{
  "n_head": 5,
  "n_kv_head": 5,
  "vocab_size": 2184,
  "activation": "swiglu",
  "init": "normal",
  "beta1": 0.93,
  "schedule": "wsd",
  "batch_tokens": 65536,
  "doc_mask": true,
  "steps": 4357
}
Each number is 128 + 32 x the weight over its row's rms, rounded and kept within 0 to 255. Layers, rows and columns count from 0. Numbers have three digits each. The size before them is the row's rms in percent of the matrix's.

# down: layer 11 MLP down (transposed), 576x224, rms 0.0939, rows 567-575, columns 168-223
# gate: layer 11 MLP gate, 576x224, rms 0.152, rows 568-575, columns 168-223
# up: layer 11 MLP up, 576x224, rms 0.161, rows 568-575, columns 168-223
down567 103:131144091116126121124119129146116153102132064139162151109120127113088137122107138135119193114125124098110119175128093176129154128077115090198119082161114168060104179140
gate568 100:156141119069112120134126115174082128069150124091142105061095131124109117124157139103173088105123064155170205086116154146156088180096095154131140132135123134149139135137
up568 102:145167151132105116143174106108165167155165066090173190148118142105139158135093150191146158120151128178073119109114144122169079165112133089141118055147148079083109110103
down568 098:136151163153192132087111158157152147166105093142181202133086131131085134094130125143131083098084153121118131080168096079110112150146172111118188127008091076169125150153
gate569 096:177135147107157169094145180136131110141114129137170142130121124121150121114164098216156083151119110095113126178059141105147083183148164148074108082138121141125145130075
up569 095:104089117109121132108149137108109111161143131110187127029096098164143075133124149149098119137142155125103072171125138189089149098147140142098070120129170153096126097130
down569 097:118195135135114172122106154197124124065132133114106115171145130124126143103151158098053218207193173060143156173126119103126132124136153137150079141099056153095166146131
gate570 101:119134170184109141112084159101106101139154104136094080151188144099153096143131109148072125106118121188145110158161143144065165087140160168107108147164081115100163137123
up570 100:103132164122094113123184069123097122083138088130150170146143091157116106107140090130167085094162136139071141079086159182087202125103096161102124158089079103119161105037
down570 100:215151084133184117133100080165112096137120105125097176122174143094096134095180159150147125120105121113121131134119088072087070171148101091140102093106118118125134080112
gate571 099:185139117100144159070136154158138201133130172104118121154147118121168133189184120138141159108149184141090102096145181123095148100134151150142138091052169074181137110108
up571 096:129138161124141142170151094123150081175108066167115114129097195162165131126120088173111090106098134171101145037139077113078110199181157101154111111162111112128067100112
down571 099:194163120151074093100137080119121123111123156081117186106071119100185078119096119128109149115161097078134082150101166156101157140147062134192162095168054080154135121099
gate572 100:185153182086082169189118155122109128149062111118170110067144119174123106142106152102123148133173091144163104131108111087128119139084122135146138106140163149193124137143
up572 099:100098124160045139112089134147101139120126115109090139058156146150165075091123155152131126131167182118143103144146159130101149155104087158138137120166122117089176149093
down572 097:160096114124026131148132065120141153084099116136078142148172140134160152118087133118077124106070150167119131120110150183166140134150106089170111189121144119114084114197
gate573 095:110177119146088091120113087041076155142101094116134135163122166026170087131147098101131132108088155105128112128177134085165138160155132202100130087144107152126154111130
up573 090:118168156126127115123086162180137111125136165149113174139164181098135146127159071113166157059126137173127147152130100113155124180135131134125127121118137170104076083141
down573 093:056124121107161165085112119117126132127153149120084129166093126083133146198129142134122172143112151166167055179200067142206142084191119057166079195122123120164119113114
gate574 097:175154140106109093086109096151058104043142112105127133156119108128132100077127118070154096169178150116122147103125106178136077132127142165130164156132080133178121146153
up574 101:098139135106110164091111134078061108156133144091131123104160066171122122088143101125150175104164129140115152071096131147126091074136127110126213124114094122150148098172
down574 099:094178067192114156164096154131116134212129123144163139051081157172101188080178141169112151139148106186100103147060142086175140153030093078136163124097153084114154138142
gate575 095:158100085085168139068059149128113076110118124064148141084120093122146150074130085074150138166106078087089094149138097128103080101170162089091136105093160103160111104148
up575 097:091108111089102114084118110184141139166136163118175126188138076091112134166166131059150089130137133143165147167106135130126110112178170120117170185149107158145075105168
down575 101:066158184180117188136118066126087179109115089151142161175184123128135170162125156084125153116087103153167114089150138118128167100111165122080158151158118123176160111085